Part of a small language model's weights: MLP 1216 GeGLU, 3753 steps.
Each number is 50 + 12 x the weight over its row's rms, rounded and kept within 0 to 99. Layers, rows and columns count from 0. The size before them is the row's rms in percent of the matrix's.

# up: layer 8 MLP up, 1216x448, rms 0.0597, rows 965-972, columns 0-55
# down: layer 8 MLP down (transposed), 1216x448, rms 0.0579, rows 965-972, columns 0-55
# gate: layer 8 MLP gate, 1216x448, rms 0.0571, rows 966-973, columns 0-55
up965 097:45 21 63 53 66 77 43 46 46 72 74 42 40 64 45 56 35 55 47 47 40 45 65 44 36 58 36 45 41 34 29 53 60 44 45 46 70 51 58 34 86 60 55 42 34 49 48 45 47 42 54 55 69 46 62 67
down965 100:49 45 71 47 35 45 40 41 47 38 57 73 71 73 68 61 65 26 39 42 43 35 37 56 55 35 47 39 61 39 46 61 45 41 48 50 64 39 36 72 50 44 50 46 44 63 67 81 36 51 33 65 62 47 30 43
gate966 100:50 57 41 34 53 60 22 60 53 52 43 27 45 55 25 35 53 42 74 38 50 56 52 53 47 34 67 59 36 46 54 52 38 51 55 48 69 61 49 60 64 27 44 47 46 40 46 48 66 56 60 35 38 39 68 31
up966 107:48 55 54 55 83 57 59 48 41 49 67 55 45 25 81 52 46 68 53 65 61 64 49 60 48 26 55 58 52 60 46 67 73 27 56 48 49 63 64 83 52 65 45 55 44 57 64 38 50 51 43 41 40 57 52 51
down966 106:74 50 43 57 53 31 64 40 65 45 63 54 57 82 67 45 53 61 57 23 63 48 52 30 33 69 70 49 53 54 60 40 46 50 58 59 51 58 39 38 48 66 43 63 45 37 56 40 48 68 49 54 60 42 55 48
gate967 102:53 52 45 50 55 49 69 58 22 41 61 52 48 34 44 63 74 65 31 53 54 47 65 39 55 59 62 61 45 28 54 58 38 39 65 71 52 44 45 58 36 58 60 39 38 34 58 74 33 59 70 47 59 56 47 68
up967 101:60 26 59 48 59 56 56 42 44 51 82 60 59 60 63 49 51 42 65 41 57 44 59 44 48 49 43 42 64 44 50 53 54 68 65 45 38 53 60 49 63 38 60 57 37 57 64 43 56 56 38 46 55 43 28 82
down967 098:49 57 47 53 47 44 61 41 70 53 46 77 66 25 60 44 59 37 56 52 54 52 60 55 59 59 52 63 38 59 47 47 52 49 46 55 48 51 32 40 60 55 51 49 48 67 66 64 60 55 46 35 59 41 45 54
gate968 099:49 51 40 44 73 47 45 64 40 60 48 44 64 68 63 40 46 53 48 40 68 54 47 46 62 40 51 34 40 66 56 54 48 54 60 51 29 76 56 43 35 51 52 50 53 49 56 56 62 49 53 57 67 45 48 74
up968 100:52 57 68 77 47 57 61 41 56 58 55 36 50 45 66 37 47 26 77 61 54 51 41 69 19 49 56 64 54 59 48 52 34 67 54 51 45 39 62 53 26 45 47 60 41 48 44 39 39 39 54 35 52 41 36 53
down968 100:48 60 58 38 39 62 26 31 40 40 72 33 30 28 34 52 42 69 47 46 68 44 35 75 47 42 59 63 68 47 63 46 42 76 60 52 36 57 18 60 57 59 35 64 60 74 61 51 50 52 57 50 67 59 60 47
gate969 095:52 66 42 40 59 43 38 50 30 37 44 53 48 45 34 52 61 29 44 32 47 49 53 48 73 51 76 26 45 55 30 61 40 52 70 74 60 39 55 26 30 68 37 53 52 25 44 47 48 62 60 60 32 32 49 71
up969 097:40 49 50 38 50 37 68 54 64 70 79 37 47 51 53 61 43 27 56 57 71 54 63 58 39 43 57 55 28 41 60 56 53 47 81 64 51 55 48 52 58 37 35 70 30 51 37 39 57 50 37 43 55 52 43 45
down969 098:47 61 47 45 47 68 44 56 43 87 59 43 64 69 42 49 61 52 50 34 37 53 44 62 34 52 44 60 54 50 50 48 51 61 55 52 78 31 49 46 66 64 50 58 30 43 50 60 40 63 70 53 48 56 31 73
gate970 101:58 20 69 42 48 66 67 49 45 57 41 38 31 47 51 44 71 68 50 43 44 70 59 73 69 53 40 43 51 71 42 61 60 36 45 28 58 55 67 48 61 43 41 53 41 55 56 58 64 42 49 35 60 52 31 41
up970 103:60 37 61 60 62 42 50 45 52 54 40 33 44 27 61 58 61 68 47 55 22 50 39 55 62 53 58 45 45 51 68 65 49 41 62 44 46 63 63 50 61 52 49 47 46 43 61 60 55 49 45 49 47 47 66 31
down970 100:55 38 53 45 58 43 58 66 48 36 48 58 44 44 42 55 74 42 48 77 52 54 53 20 58 29 55 41 37 66 45 57 39 61 53 49 67 58 33 61 51 44 52 24 62 65 68 51 59 48 67 55 22 42 21 57
gate971 100:33 68 64 55 62 56 69 56 00 40 61 48 75 71 61 56 54 47 35 51 34 50 57 66 50 44 55 56 58 44 45 59 42 54 65 40 42 60 34 54 53 60 52 41 55 43 70 60 64 42 60 65 67 49 45 49
up971 099:60 44 76 71 46 55 57 30 45 42 67 65 65 53 47 59 63 48 69 42 20 40 50 52 53 54 55 46 48 55 44 55 52 31 67 36 39 61 50 26 41 48 30 47 51 78 44 47 43 59 71 68 44 48 41 40
down971 099:45 55 59 49 40 69 57 59 65 55 19 60 50 36 29 46 41 70 57 47 47 35 47 62 45 42 64 55 48 57 64 48 32 39 40 22 54 61 40 33 50 65 38 24 69 56 37 26 42 49 55 33 59 40 36 51
gate972 099:62 70 47 56 62 73 58 37 43 80 67 45 37 54 45 61 56 30 45 56 44 36 35 69 63 49 44 62 40 67 78 33 67 44 22 46 43 41 65 80 53 49 38 78 35 54 50 37 36 51 61 65 42 46 40 66
up972 100:71 51 62 66 15 48 53 44 54 47 19 51 38 64 42 37 55 41 40 54 29 47 55 41 49 56 41 41 59 50 26 19 31 74 48 50 51 49 71 81 50 58 53 35 68 46 44 64 43 39 44 55 32 52 52 50
down972 099:75 52 46 57 41 63 51 37 56 46 51 40 54 44 61 43 55 56 40 55 43 63 38 30 71 45 73 52 61 40 64 47 47 59 67 45 48 46 57 62 55 25 51 22 38 64 28 44 53 58 57 56 40 41 70 61
gate973 095:43 29 43 77 29 56 39 66 42 61 60 63 59 50 56 66 55 42 41 35 46 64 26 61 68 46 33 50 45 57 54 48 67 61 42 39 67 31 30 48 47 58 44 68 35 50 50 52 50 73 67 81 55 69 60 30